Part of a small language model's weights: RMSNorm before each block.
Each number is 500 + 25 x the weight over its row's rms, rounded and kept within 0 to 999. Layers, rows and columns count from 0. Numbers have three digits each. The size before them is the row's rms in percent of the matrix's.

# up: layer 3 MLP up, 1280x320, rms 0.231, rows 835-916, columns 160-239
# down: layer 3 MLP down (transposed), 1280x320, rms 0.117, rows 835-915, columns 160-239
up835 097:527555535433489454478526467481522492460534494495509490505494514506527463518488515514492521488498544523480505480500531455521529541502512509515497469538499457495513430508486440489508515548522464520500511488468514529485501501487483528491498528
down835 094:478494531502513518495477532526550515476468534529534543504485460506522502470490512530475494495523471509478504493520523465483520495460482504493548546495503457494479500491490478469482470476485499509531482521540483502562529510448524456529481480
up836 093:468498509525528489509492550471506487479473522522500520535500501537516502507505471529550491495483482467533470502502533491492469538464515504522475442452488495515479468492519496543486456536484504492487486553468490477465486506483512575520534472
down836 104:539493484461542520484482461508527498520468475480492516492530466508485464511520519508495538484492477475516524503463523517462491507461502503526519507500487427519507487460481498504502466542473426512513499454467484545508550530542477498490518528
up837 115:496531524523519519457524501488525473509535491505527489479507471515457512476472470498449504495439505536483453497480468515514522509500526514557518508481480534492504465487490494481488489512462446506483496512534495466462515526442515525493485530
down837 128:482516462510553517525491501534505493478500526508467539463534523492476530528569462473530508505546513504491546487509466475503508473518487519488524515538516504453503507514492471498502514505551475474495509500514507499478486473504473480531540541
up838 096:462491500567520464464475527506514518450485481453517513555504475494497467519522462524496485506501508490512483508526493493523500457534538489504501529481487481483509497520529516482494493477563498540510509526484476458437501496526501503512553530
down838 100:445476541459530513528538493499505485502502497491535462488560525456478459507490517511520499488551534488507516483554479499491520500540503511491527469512486525479478510493503483454461490506520509489521523507462524489527476501473473503504487519
up839 095:539481533485489476512500476454508476497494453453463529508502522499489489512498527488499493484520485484511457470470535518555504492488536469516465505519501518465553488481466515527507473504506527480524501476551533492504471455500426511524496516
down839 099:524533526440515499506506479489518469551507489536502487509499463503475467506515484528497489489507503493519478544493527507462463489479453469503482492500461474493513485524516489486521475482483511483463509478511528456500479519517509513495480575
up840 107:476487529484488504498500512497487463490522524548495506472502487538491473532503450460497489501528514528546455481481503506518523531553500492535518490494473495501521485500501490503502453517439551517494486437495524495507495480491515530493506484
down840 098:472536501500499493488441495498472415478512512499518504483477528508479461564493484474486512465506509524510487489436522475504498533531501538516501522529446473505490505524509475459503480508480516537490491487463493520480512455512533497469517470
up841 088:463526504518521514560478478480483508531524507532514516523533507486488567477484490514513513495485529529463524474531550512507484506511530505470505522539471510468477471471512475490474490497504474513499496494509518481493472512510489495497463474
down841 085:502508488485527481481481476473518494467489505524523468490496479490508522523506521519518509498492492570501466483482515535516494509503487481506526488507484480487508467427472528515509477472505508471497502488544499488530500515547490473502492459
up842 095:481562530501479497508501511477485509499465478565512507482492509489469495500504487461567483464500505512497508474483490488458498524505530483486515473490486495479540528472476501496492493491468550477528490508461509526503502524487479540474541487
down842 100:516527485506506521475520531504484534506446521492450483500509541462503496499515478480572559491487526467488527518450521528482519522527480456512461493454492517511466515440496504546535497483509444508477458471516510526444499510526476520518513514
up843 097:481519482444479466532494484518476509479490488520508466527529479469510483531476485505461499493463501455528451526499514518518493491509492466460513461452524524480519489467497493515505497497490518447466491541550515501461502482484501500483480566
down843 125:506510495519466512478482510490469516459494516519470529521500513501479493497515506512519524513464486467498500513549562458464496426465479524512479455530494543457473497464517492489493488476471488490501500523545476501491509528485489460520499489
up844 097:477496513505538481478538484502539477526528516529483528457468467518468519476497482490507455495549478477461513538578520514478466513497500496491445505468558468496541484468478503501558493503518515531545521548543479443487519512529504527515494500
down844 091:528472515547484485452468466482468502485497553462522504536453508495502524515484516470477490497506473520495487514480499446513498477489463507483494534494500491476498511481463520481431462424488549534488483528466516456523534517512467504507481465
up845 099:526520482552507483499518482499516494487505484453510466492536580485487521472486538524496483517523459500502499519442498531515510498513467519561520483545467516497551540495424510531513542472518509504500478537502475487479470509504481519514489542
down845 098:473479493505506513506501481505474497509451528461517466501497495523478485552499526541546526437501539493478501498531521468532468526489518503516535503514522490553525517528484510482512468514522499469492479535495496522501498496537509514505484515
up846 100:481489485464514500523470531488434539514524492434501520477464470485507522498515476500495527479530488537493473470522501491474466532480483475492508475499481500487477517480546552507524535478488501509531514490483523483472493492468456486553482487
down846 105:515489503505498515458557488539467534475535502486497484492457471456506486533512484503469478496505510502505459476509497485526476499475505477484463543513473492472523431462473483474454522517482494527520501471465516471498518502501496478516498508
up847 100:521505495483523466525489505531484461563449490483489495511506548505559506497474485473475541574521501548495515511496458486541520524510484537494513519495518516517447493497562512505509506494536501526453504521502469513511500517510538499499547491
down847 092:461514503534494503517538485526478492528484511555511518483460485467526503473511481554543569504534546483506501545487515480520471449448524516477514508502506485467486515515508486534517459492496530436490495470497492493511491494484526482483517540
up848 104:497470502515472501487544495501522497503532493481530466465529535509486540503460512483474535478509432530521443518483528494495485493544481497533481525479499497486526460455507480483518499517504516497574477504492457491471476487500475541508491505
down848 102:492545504516483501499526486480476531516544522493486487490532472470475501492483530514478457490512499521513510522481507473505497508523514531485532500534472505429520535499489501508507540539528464497506504515476474501512501534441455467492464481
up849 100:491523459505481505471457505557516495482496553545505493542523511483507479533464563472508464555524461498507518520487509489530472508523477516464506498501494508497492526455518466493485499533461499497467492522483511488488477523457527486458479489
down849 097:512529489509467529504451503467482517523466476516461537466509476533448493477514561494504498488507501485493503526474551482499499492507501496513483494470539521497518521517453491515484493509515510538498504509496518496537446494490517493517530461
up850 092:455483496522473497490473465544490514500497478529536493504495468509520519496540473466485535484495499501503512525479521522510459504451524507494485461516492538460510474539501505481537510499552495509500496526475461538516497518464485528543515545
down850 083:483475466472498475515514514490489544534478510491460489505486507472489476474491523531488503501494508520489535466496501489479547494513453472482511511482493564458463524576505490516494526486480517493503499499508526477495461478489488500519479518
up851 103:471567494531477528507502521478521501549515492543488500482514499494504482515487500473465478560517468517493492465542500488479522527509476548512526528522463510487502507496502473437501533509480451465509487457512502484489458500523514495530524529
down851 099:486521461504503501511489493496515542483494456534515502448520522567469520489474472497471507516500528495497489497502500522554464519483533485508470555517488519512525472487507488527482502501523525515506500464506523521524492488488522541489500453
up852 104:474525485486536502541470568481467520491540499516489492523527486507485525498518488454510507552441510480497491462513473518512486472494515448503471528518537471535489531463485475530521520483484513485555463532503471470483498493510530537529508549
down852 104:515521502501512513520480527507505515474514477517499445486508489507567554472529464505483539459454540540480507469459459466474488505470485488534546509534557537507455512514501527485553516524507483488470469534513501530499512521505502516502486490
up853 106:503458501476489508505532549495482552490495489497489494471507483495506467538459445504528485504504457533506508504517455504532504461553493480494541530509517523494466451498530507507553499499466505533500461479528499483485495494505524465505473509
down853 101:442520493547498555497513537469451523525457486523523492496490495498463513483478476527452452478465520508509498533503477535477492535523515500461526479532520475542516533509505480469531460471495471500476541519489511501482503471529539456530527477
up854 098:472551467507501504498495544513466442518488485524528496465535486512520486487495485435496493478469488461546500476502502482526491509507468499443509518477487536501495509541498454509522500494567489496476523468516499511523498537493487483512533509
down854 103:498486489481485450550516496520485494489533550495532540472494472483508480498504492472529524489510518481494465458477507461531510471506520513500468461508524473519500511545515532540508507517494526496490503517507519506513448440515439468500505518
up855 112:481480484454468508507536554446507518518504527486486454527492509452494532495515522473451498490530469513465496496535497528475474503524556461500488496499506505488503527538507520515479494497531469489527478477490490503484483515534478505543502473
down855 097:475523495467482468484502489506528513513477465494519520452488508585493535501506485443513519497546493496451523581499488507512507485513538505526490495454490442498520460523539522498488519487520516493497485535498522492467566509467537457520505516
up856 097:482486524543528481490524493485522529452476500534536530495499492521434503524497444511516492500542467502486445522491469491515514504489540495477497494488469515520545520507510504461521484478517516503497463519476512540494490546490473490517486501
down856 099:474503494478494509503534486516540478467501530498500512466494512519500511488491510480510535488453457498522490482520524569529530475549489472509520476529466481513534525520468505489473469486522507484483490506467502524536502481481506518526513503
up857 097:497469478543483534494520478506546523546494484518570490504469502434536453537494508523487498497515496553566471537491517474512501511476483519518485509522504440475486494517536531474488499500480481477495467509505488495489480475456472517481506495
down857 095:489480447500520459551444475511489496515536502501507466486490512502499514506514522505462505517471468513527453485488516461518534522503516484499506507513467475489539502495541519530513556484483475489505508527505507472537516487505507518469515482
up858 107:550532484487504461524515530556536510557464435526509494494538473483463490499481493469501492574515516484485480529477574479500530501497529491492493500516503491476538502506471508474492507457484494504499505501511490476477429487465532480527497515
down858 111:469511484464519494493521493500484511516514490511495543527472492475491462512523502504485482500470547499510520501482509477532505472498507518534489468479510498521512528499484505449507493527456515504513472497484451481483502462497530514512516492
up859 104:479523537519476514489484524484526486490522496469464502471528524482517456476501510462513522503508518516536461519503517502510496510503541489481529514513439420512508453530559483486512497494535489495512529498483549519493490437467478522476487520
down859 097:464503524495491452570520502479482496522462531486473512498467489490479507519495489521462506452499481530506459503447492491490501488499453547491473514541532489496500492493491478502531512518496478505480490466488478512511497507502497481483434494
up860 103:534516534507487451517519532481481499505524542497498449503487511457437461494524515500512507531545549465469478520497509492497535533491527532506501491460488502533485485519475500497485513492502501485492523490514445487537496520492493460505486511
down860 097:509507511538515486483511472496523512484513526542505518482477454505487504518504467503496458495531539534531475532482522544481480517562478484489497463495446499531481512469509515516496493468460549513495485462494515473508545471510489474479467520
up861 102:477496485477504467510451521540439535509479501485512481471526473517499486460466521517468500524444529519449476508517480505547503568478505494507469454494557491525550543493518497473468499488494502484520462543467467466469579515497518541497495523
down861 097:512537488482446521509460503519498522499473455494482495466488507506513507470496572437479510513507525477488498453436529492520490506480487473476524487505516517516497514522495495506447501481455476521490509566525495514496549543486480505550523509
up862 105:462513498461540495503524511534503464483500535471523533448479525488496472490517471524497454486527527529561502538516470505514478503525510468498489509523503528502503481528525488539496474464490496495467508498456487488497530484494460496500446488
down862 106:458495497469539464527522493498474450475513503492536483469472502492503489499510541484497480512442518504511498483484525506498489502481459508513490479484549476475479468501466527528513554531558531521510464446519487494526546550480517514459481498
up863 096:498480491545533498494505512521518509476487471522522544467512486547519503478486434452521497490549492475475506496457542481535524508505527521488485471517477417485502503494489494472510482502518508523533496489512510504467467487513516507522508477
down863 093:471523496519501510519484495477522500530490507480470461485511490482477526519495454525502535449519507474498489505511481482504496538518493480474497512559451489507516475508479477483482495487539503506504495536513482499512540485530503535488529486
up864 098:475462504476494514492477497491518464496472519481499461428501461546523523520477531473509450526513505454517470511489477469496480503489515511518525517507463469499482471509498511516512580510463568511528445503489537474505505537513553504489484472
down864 104:516463451463486478469485517480517523507482524502520457490524542534526483504480497544501548491511517494538483501502535456523493467503481517496493529517478494475522514518506472527484478467517454498478508453497496514503485481499497495511476498
up865 105:493495505500493510480520513508517496521479497529459475467522547515508497520521498507491473536485476507518493467478506518476513504530478447462500495509519508492503532492465481476480491503547522462498529518499457515491495485430470482493475466
down865 105:497523534510528509483535518486517486499476539538479494502567544478507501494499465445507464508481513526491498472503506474493521490477522502499484493524524519495537496494497455529482491532480479485480488435465496505494515514453523482464520503
up866 093:479497539496497515498531441544485463494523504505535491516465474471469489516516478501503545510515465520512515499485487466486476508481497518507518503546479563510557488507500498570489576476509558459481534512450458470506482508496499485542509498
down866 099:477500511487496537506549465502484497498494488510492509497480502461483482522495504500515518478510500496473528458508483471531448475509482515500514521506508513501524482506512470492522498519494508436470499474492476503530506495475515506472485469
up867 100:491474500498493503488556500486502507502506521520494479476486479510514469489516466517518514485522515507498490500469475525510510514477545459547511465471462551484520552498467520477496521567523518547477513512494526520489489522537475493516492485
down867 092:527497496466471569472492531533529484503513485535464492444510511504491505527498504503518478498491485524515473506511496518502462497490531472550494450518531496496545569474532476480514532564480532547523511505498514513512449472531518509473490511
up868 098:508479518506499504565505467464469471446543489478519455518504493490437485498446490485465510490534510478512494477521479504458525515505499489511496503508542481547446484501479505536525553496497546501481492512503493500496562503477496512502525488
down868 093:511484516503516446517514507486500498469506489492497500481473503528502525505496525486467549519513453493522531520488514520451493491472505527542489532500476487461481485520516484534499498459471519511514513516477476485520521464475543482508498477
up869 111:499553503488522487520518494502519478508499488509517493503464518488530470505484504494488453542459517510467484466486489485489512476504473528516476488497488472578502527487487504467511504494464521479501518451521466508508464518499488468503492450
down869 099:541507501518485567492478516505490487476489457490491534460487458515489507515532502491499470546518508482496480492503481496509540487514522503459507499519465521495510497526533511504481497544509514430479540520524514489488424504522480532535505468
up870 106:521514491514441513494483524475485490502497518476535524510509507538518529522481522502503489466504512442566507512523488511479483466489554498516481486500485503483502485444496503493529495521510497479487517523493546445509486461510524542476469473
down870 134:505517466506515470494509469488492474453501528512510494506515511495496523516544474504483524436502469501531537530470505468457512479510515481563469534508517506504499457443500466514535515507523465486487449494499542508526503476490482514547516483
up871 099:437472515482485506507468494508481512531498503528522497494530473568527523519544553489521498498513503533500504477524487481514505489491518480497498500475444492513521489505510490458509541537497479522478474483528516466511530496522492542511514460
down871 098:509483529492528514496501497464498504484463507545489508542537509462546503477501509490530495525508496504486465510504501506517516485457527535504516534522513531501461538550508502481509494514560503539526480499499494438496495516503515479497539503
up872 100:409465538525491535489473523521542522502485483503539490499506503529520465474493524510488535482556548528494509511499484515501526474542482485512477445492559521484494491519522530490495499519480460490499474494483513514477492519514499509500488514
down872 098:486512460524473499514526491514517542522480521508489508502465468470484523492544513488491531510470461508484475500546454562490464475519484505562478454486482508492529517500557515484512496505515483500553523502514496482531483450506500474463532506
up873 095:517480513486467487495504536463517540466474540495466499494496483488487549475446487545481517490489544499524536470521494521500543533515488483518504511506510531497523529526519546519493513499432519499518466469530477503504520489504497525468516493
down873 107:520506486472473477438448525496504521515546528480463463507468500502507510528529477495462517523482484464493472488517474487496483495488532535520517458539479474508490558511507484430514489516519500487531500508518493503496478488510473509497497495
up874 091:487451493501524510502473520514529501493479516480509525507499491479493559500486465478467521470506478520535509507547508475503497514544498493514457486518526534513561476464475500501527508513448492490511493486511496507498482508466522543531499529
down874 120:538474436513473458482513521481492532519504506473526549532490461465542559541484467487485520477478486503478526491476502471507496481494473476512485488461537497535525511441492502492518499525465493483495490491533505505524539497489532498540531538
up875 097:511506515497521492549555482531494485519502523496539460500497451521461544498473485515485469474501493517518515514493499506493472504482524480496510471486450517519469492469489543511502499526478488479491513534483465503480469504537508541503486524
down875 092:474475505498521505483482443539480480497461473478501520503487462489543511482463498477531482497470510517531508514505553520482482509472505495527548498482480487542489454516516551513496487485508516517488486508493513487497479496520511435483517501
up876 099:486506485512496514519514491488509494481478520454521497486528490491508514460469529479491496489467474458542494503493524474469511547496472498510501485491557504524524495486498511514506474547502513524489484492505474468512488514488495490495497444
down876 099:498521489474511515500487518480494489529474523540490482508541495496490489514493555527543489483461483515451488464493474503485529441490445536515475512488539488511489557528538499495505446492498507544455531520508527515515450532506523567497505511
up877 121:502524483478537510539489498488526483516562510485516527500471509485462512538505474488451511501504556487535505502496467512523453576531505493481513462536506499526498493483532532491466453526546489493484526442532449504492475477470493508502533535
down877 142:477515521493510481500533496505459485532540525483522506519521494575481560515517491483532474508485488504539493517510484506501498454437567555445481524520484476501501463530436489486494509517496501493490524514480522496499503538493530482496481500
up878 101:467482497486518555531526514435464535506531491463512488497516527517481504509510517525517486512488515492480500528511510531470535549516483518499504457534491510500459494513506517535526488497511495547514466533459483489507448487501540523510488522
down878 099:509505508485527467509507483498471522526496486510474512512481478517465478495513523503482456509481511502505494500518496527481460498559496563525519470511475536487512466527499541508503542453505514497500481487518502544457507500528531501488525499
up879 091:521503529515453479499549527484482516479494557505483455509525420489540509511437456476527466528467505518521504536510497491521507543487502508470494534496489537500492476529517530505495480478519502499517528518487515480500495515544555522512487476
down879 101:515477503490475544485515508527489504478495474507508507454551537478542436518474453508505480476520508507512513500518474504508504512508494528545472510483497525505508534518505478498514491468499511463519542536497448527522511471491517506513474523
up880 100:478532450488472504475530533512511502533528479508531512511505489505495540491502496485459531552476518512495470490520495476511504468497482490520476492506494507481487519520506492522521465508501493469505497523488502525490473527493535502559524502
down880 099:515517474520506474453475463529530504514505484507487560520489502500496521502499484460502530501452516533533452543496480496494479504483499528495490473519522497492506516481484560482486494519496517460472480497476533490514514506526495483504533498
up881 099:555520498511480551525458475489529471452554510524501505501512533494555470512479464528490499496513503480520519565516491452498528540518490480506485506506492516535486499481488489519533506506504533511482491537507518495520498525509472490500524495
down881 099:519452556524478534482520533529546462484531492524501481475558493465462493502497530493547515477469460474479522491508516470473506503522512482456475535530481498563474501484475477450497501445512486512471520509480504479474529429461487499495489456
up882 107:514510499511509505477483532501475511475490527521561483521484480510557507528530491509449468515511572504485519488477507467458518489532491509482479472483507532521578516511484533491498525522543519534485480525520497508510522498514516567501511519
down882 098:508459516504461513499450527463505451537517495480535494542492433538515493500523485509441479530505524501512493524537517449508493511512493485492529436482478448485513534521543489519493519537523503508472489473481513497480482533479481522498524486
up883 100:464465509534494468432506521484486482496495497499527475460480474482509523532522469550531496531516446495546500503469510486513492500483542457502480500492509500458477496522500474499504513502514512501459528485523513508503537539517534543511479468
down883 101:525453475499511531474458514487504513499524558473559500519502542488476454493541513499536513524456501479485489507535514495486477498512482489511505560516514532474535509563520479480530512479525446505483536503492502517497504441517522515490505493
up884 107:498538500488469491484544519511504480527513520504528489521498488513491490473498501540495520508514440529497500479499500528478536514556510483510466519552512500469483520540528496481537470498502519519530459575519449488507504514537508496490539502
down884 102:471504469519494475535516561503484493489509559523511474544447492508509500464531525498483474527509493531502454518484524461537505533496540510511532510485543444489499502484520520478512509494527490488483497477507511450512470489530502521501523509
up885 110:517515497510512513511470494506473496505504514512526484453503532516519520452468488540473512465445476482503472494510491497521503531490504473488489435518516556478491465515498502549488502520499493519508487558490454494543474475484504512482489483
down885 106:492518592483495482509515483495475513493505464493520479479505487520530507504487494474495534456435468527560512480520512514552492476514496472494497532498460523516500452498486455529547451523454480526502465480498518482494518505500550519502479494
up886 092:519510520500493501483464511562525491524512508487528503516519502505503516506467563520491498530516465435541498533458500517497482480562492495498512512479518493538493463512521526487492482533517508524515530521495492472512500516485486503505499505
down886 100:509551458508505495492500468552504462498529523500552439486516547474520526499553534516497525507485503522529500463536474545487469517536499493527516514523500482503499448493499509486518525496506493486525529474489508490550486544489537489503505523
up887 104:552486484490487522504495499463518505473506497521517497420497538545510463490490458521505514498505471477551521475467499453489507481518524539485474531472489499465530489517485495506485533508493513482494482488474516505494471524489504491452520542
down887 100:476494505498515509526509467531496505512496534492499488506551448523517496537539472472460533477502466526511506487498522473515504471526492502532504551508466461473512494483466486420509502476492440473518556501564453555487526535505511494500530524
up888 097:478535516486515458539492457570516505520502520497490500484501497489511531507479494512512519499463530479490519526493466508501487482523519474493507441467515497474453468477506542526536491514513484474515486476489497507450489502524485504482494483
down888 100:487458518503493490485460472514528517473572517458493512489520494549554476497513487488533548491513534495512483479487485526461501528452454469539519489508480504523499526491489511526509559443487508479520542478538503509531518533500495520440460501
up889 101:514489461453496504517501462485520467488489511501518497500518469499527498482517477474505475468470479491502526467483461496503483474503496467521506494532482511515481509487503513501476543543483507528490530520526520471506533524480464458465534477
down889 089:467456476535501508521474518492471481498493496487489528487487469548493486469522540526439453547488504477500520519495477474468522513523479491520542463489509472535479543445470477517484512496518474489491517503498520494496520437474490509485532497
up890 091:501500500511502484520499495489494492492461469476467549471473508451460468479483542463473477482499427498528470522526494494502491530491527519513469500489497506504493495500442500477488466461512527501509482518503512426492532478532547455503468443
down890 088:496507466497496511512516490535532528506486500506518477482505500501533491506493501473479521512525550487467505487488522496535502523526492502489535457493479481493493494552460518416511504491466559517495514487514458494521501490484513480471529500
up891 099:541506478506473524519455495494520483514504461529525461538529502504478471526513525494463510464518453555517503487532495513477504498498534524521492482510471506504468448470517501515499561488504477505509502529490491500516477506512512520531495493
down891 094:505503516537543500486488507553490526507514525512480510487462509482499485477524525491424502491487545504496444515489480491486524495569501519481526503526516500479574498542515517480513480527498510502456483504524494492520524521478510449477507519
up892 103:488476467458468506505441498508481478530543526466525513505506529500498456443484454497483514515518505475476463488525499467540518500515470513492479498514498511502493543519531523492495439505496499504527472519526451442512492527472486493523517496
down892 095:499517437474498530489472504544500500478533459486499468505556515477499469578540530525459458525524490500458485502525512490501503501504478499528502512512476462524503507477456496512492504478539553486503505514455546492511458464499527491499483507
up893 100:532492497487492544484464496512518525516523466504487522488480509503522556526472491517509480479533507541495483509539476514474473513438499487483462508496475550520506497434467510512530493470467500476488463483546525437503511527504454473511491526
down893 099:465506494525482523502494470438492486514467545492494523508496497529485522561548531508467527483504469506478498486497528504533448476480484484491483530528527526493461519484488499541523467522500434482519518531481528499465520504471463512503475516
up894 099:515452486545498482528550478494514478492511513502483490514489507515517490535532525464504504490561474508523475512505468515543472487511483449472473516527465491519502514537518508495461498533491515455496513521482458494538499494510493493466449489
down894 114:536478504493476485553501481497509483478504522461519480533512438511489519493518543466501528522486501516503505537465454575527511472487461479481472497508508487476511521477526473473478520544506488503470484536480505488540478495499539493494472499
up895 109:529534515497480526511495497522481522525496500474535519495506510480519506466434505535495527465460503517496487510486499475495465551522518502472491511564494519486526502485526493467546499507552529528463517507501520475510450481512505515534501479
down895 108:545502556456507517520464505509539534503486449484489508470521484492545481501501510500473513478468495495519552463498533453505476542561448525481532527508490491538506484496473491480484491501544557489484514498474485522512462471489545490508481488
up896 099:489502523466467454527505494516490509510506531469482463488499531524505485486483465477443493527487478531544484536488494469493528539498524475487498437514487543491506489502524478487490488483497505525487511495487477476513468466496541487516508500
down896 095:475507483498465487513536470528499533557468495493480536522515489547504522508503474493509521505480478486516457500475506506487498508543500504519502471522498494559526521537518470467517505544519456526573516508551519528438491524520550531516475536
up897 098:461509519498504492520504474542515479513461506521518464525510526493506540499512514494528480482469518515500529463495507486495501493514552523451502557511492541484506443501498508483522495518489501475525519493483517493521540492532466522519492473
down897 101:491522477496518483497495512534505500500501562505517495503433493458516506542552491508496475496472500487499506490550464509491508477526469476500458555497516538485476494459518472483502480511453565537527512463492524482495524524516510503508466487
up898 097:500525482481501501519476455477499522458498458513482505504480526522520471501504486470463473496529510477470493496543469501519501487492500475467518537512467510488482436567487473515494570505507487541481502506528500499494507513494491532519472535
down898 102:525524489457519479485493484493529506489479514507522494496538499482519520506511517461562484501445480489449492500494488506506518522482479469493519520470514526507498472489506482496505498530492473529484502454546519501475527563480502526511515512
up899 095:464498546485514522480523478523507496540546514513525504515511492462528504511483460468487544537498526498481474492454513530511450478487539527515531506509519526517462483522503516471492525490541493554522430535475525517525445486498484539492492467
down899 098:518476534484478501533475448457489448516523478482482540471498450516480492480498507503530502521494476517455498486519522540540502488495546524518465490487499478469506469519507526490517524487536513547451517510470439467516465500457498508463513484
up900 095:537501474508482537511514477497534476476528546510496499509539481546502514454434515515477482581518475519537527492488515473493550534519489454495511503473550471499494512480522499519549497466494427505457499496525507512495545514469507529519499503
down900 093:482481537485502495519527509465466542476500553523431487477504521459519534505423481517533478508502461495492481574488503490470477506471483513483505494468548481510505537501542533536475483476485490502492500515508475510525488565484488549523512511
up901 098:461486551537504476492511527500481508504514534485482532528502554521488494530491499495473512491530531480489478526545504530498557473549497501507512488470455479530502517489506481520482490507497495471432474555499466478496470478515510489503512517
down901 098:471503513516473493470520477483486502560526491490457514536507481515513520556463527497549476512494485487510475533447525498477489499462484527491482546465451483529521522508496518556483471469509489499514450456543505536485523547518513506477558495
up902 098:495492494488452533502503526506515494481501527509516457569565497490497516454500474471475480505503458469467498536476487501502475493495451496531510522481520542504530464483493517482503496446536499502465486523447460476485462517448528470526501516
down902 102:479494422513469501512526489524526489529523478521478421515504524478529535535478475471478512482509474479503473505466500486503513503504550485444489479552469521510507471528482496473541513454509463481464464495500518503503555500509471496540500524
up903 095:480484498505569465478495539516466507501507472544511478454481502527530549472528475470503484483491491527488494556503489504467498546517472516492531450490518502550509487491500493512529454514536447484534513507482480490483499510531487485480531497
down903 096:492497509460508503470471506542500485506496512523502476448513501488496537514520466512509483466447477488517483452517517498508490464506507495479474530479495488499490485525553513519508509519516458559478529480513519542503472512510494463496513484
up904 096:539530493541446511545495555478517514480502508538516491520455479479490522498477511455478469475526542546486539470521469518534507497494505472519485489553482514479491512516491525526520521490551463493522480495450493498511493508524481451536512500
down904 096:490478493520483481515542510528485509467532512508549469552506532474518480502531575520520454495504513516534520475461458503569506464511493479480506511477532454509480488505516519505467491502564483465515503509537488483458509515482490526483486491
up905 099:492534492501501495434458507494493465498481502500522458531514475500476518531510534504538477503501507496507479481535477471481489486525508475489509498487482504494500490497458444524497517505469524487499479481490516523502495512488506514481507489
down905 097:497477479492513492527503518527539519498541531458485526470488499525494515507478503468469510441527519493522502471509496535533471469494516473477532511495500478485543528526524518502525456448502518424498507499518499500486472436521492505515467511
up906 117:491496508505533557499486445527503512482526532459506524458532520513498517483494475493480504478493489502525509509508526470477495495496478491491526504508530528524524576465520478487503540506476465509476491521520436525501533443480483505462482512
down906 116:507492538462509420526500538492532475483498527497509487486494482498477525477485541500540483492510461484480535497483537503458487497519466507477508524512508532532501465491521530497512459507530480481457503537495488512523488471524486476499480484
up907 096:527540477536504508491510470474524520478514545506479516492535504483501471525468476542507470508423478498515522482455494571532531503503492522492492519474518499470481472499503502467521476494491461456515509486480495503480444479527486497505482478
down907 088:519479499482503503512524421517461491526497531507515529503496545514484501506498485500503489500477514507508474517456446479499538462471523534505525491515534446506499463498526555432535484567470558489542525471492525533513533479506471485492503501
up908 099:505539511471498511539511461462491460481512491533516475544535498480491503520501461528490452510560499506512498519537518482507473476513505478475476525493514474530524495532555512506471526508526477507540524495519461452465478473514496532516514493
down908 096:471490452466483522475476511532514488546475474474517527489469525503501475496526478463545508506508481500515470500495507500522519508468513495511541470491548506512468485532490491481531517496529474501473488509492472459484498444511498467511533498
up909 102:520518489560512469532496470529484467482553494545526550479547520524481477517498521488479486500506524537501527513487480511495529516520508508488488551492460515516509475497540495520499511526488501474480494489521494522458505558472528479503501533
down909 098:575458541508544457449463496543478452464487487504489508508537501541460454488502517480508476477524541481461459497480498443509497489532461469564487475515475489478503509476502533533474495514485484477524488493538527491518497508502511463536507505
up910 096:511478505492481481497494484483486490484503506522550500547509509507465500511495449429529504520504482531527449478498490478532470506525517463513479483505506539515506505508494480495468472513483507522514488523476510508494469469474487465465483454
down910 097:506495505477540480513490478512509513461506482472539521485481512490436516483473493491544527505559505514482469519523473535524522491519530488489481481506485526501536471464526474488475517442547548475516496485492503501499469483506489491511486539
up911 096:457507471473500515524508493447531468525462510534488501475493498499567496488478497548504514501506506516486472477537457513505489490461518533510546485452528493458508486467494512503541529515523471512493477483517504515447473536500520520526512481
down911 099:491502518481448506507492500471520499479490485475486485489483505521501452489475523497514479459487532505520534475546513473482512485461484554537500492495507523513492522476493519498494482492488486471490557515497519484512521542512500501508491551
up912 095:504475509530462503526537462492539495541461517511472450476512496518525505510496476469527476508497475491467512465473479501501499457494495522489557478525513531475509498495486506532502459498481555534476483425505475491522507527508513519554466495
down912 084:501509482495547473448528454448458494517525526476507516501485478512508495504496497494490502487493487515479505450505543460513476499473487472470498496543514513520538517471530510488523523459489497488505469528545456491513463460536512508461519501
up913 088:493474494528538460469467509514500458507481466495499483502465466502471503516482476550500483472486458509490531539512510490535477469533494518458518503498498478460457528481547496487502478468452498497541525495560524466516518527464528500512522456
down913 095:511472514474467562521467480496500501543508514534466491511533538486462483492518514529511506491504483492531474505538508514481464494521457537477512482523491476506549464497470507571507504520526499485502525464481524488479495529481536471492498505
up914 106:488492492498520544521530505455540514497491523472491479510468489457517494545513526476496492475515505478474461524492454503493518473477516539529484524529501496499518455499519521531480538468467490517498492520506540490523476497516521464519508564
down914 099:485526494495494488470468469478483522536512509481500451503502548524508458437492447493509534483511529529527462481490490492480489516486470489537511491532501474509536504560437513508493464537529533507548493481522513536505517500523520486503443537
up915 100:507502515525509492532530508476468525502457536499499510519507475544527514495511529522461479525552509474503454474470541480480498496518550519460493532504525504485492461503533528477513481522536499538518479497460504514512466503463505518434445519
down915 092:558491507525515512481508466467490503542481516473512513556478466518493502516495488522502550502460488514486513538482461503483519494528499495524473469492466480490505541498489493459532494489510494500480524459504504519479486466493518507438471538
up916 099:488512526542516523515497557549478502521467564474553502472510519514488484488499489525530517512552552462496483513450439532479502538490485515515487487482544508493499473546494478446482499477511513502444504481514504500491510502484503461565484508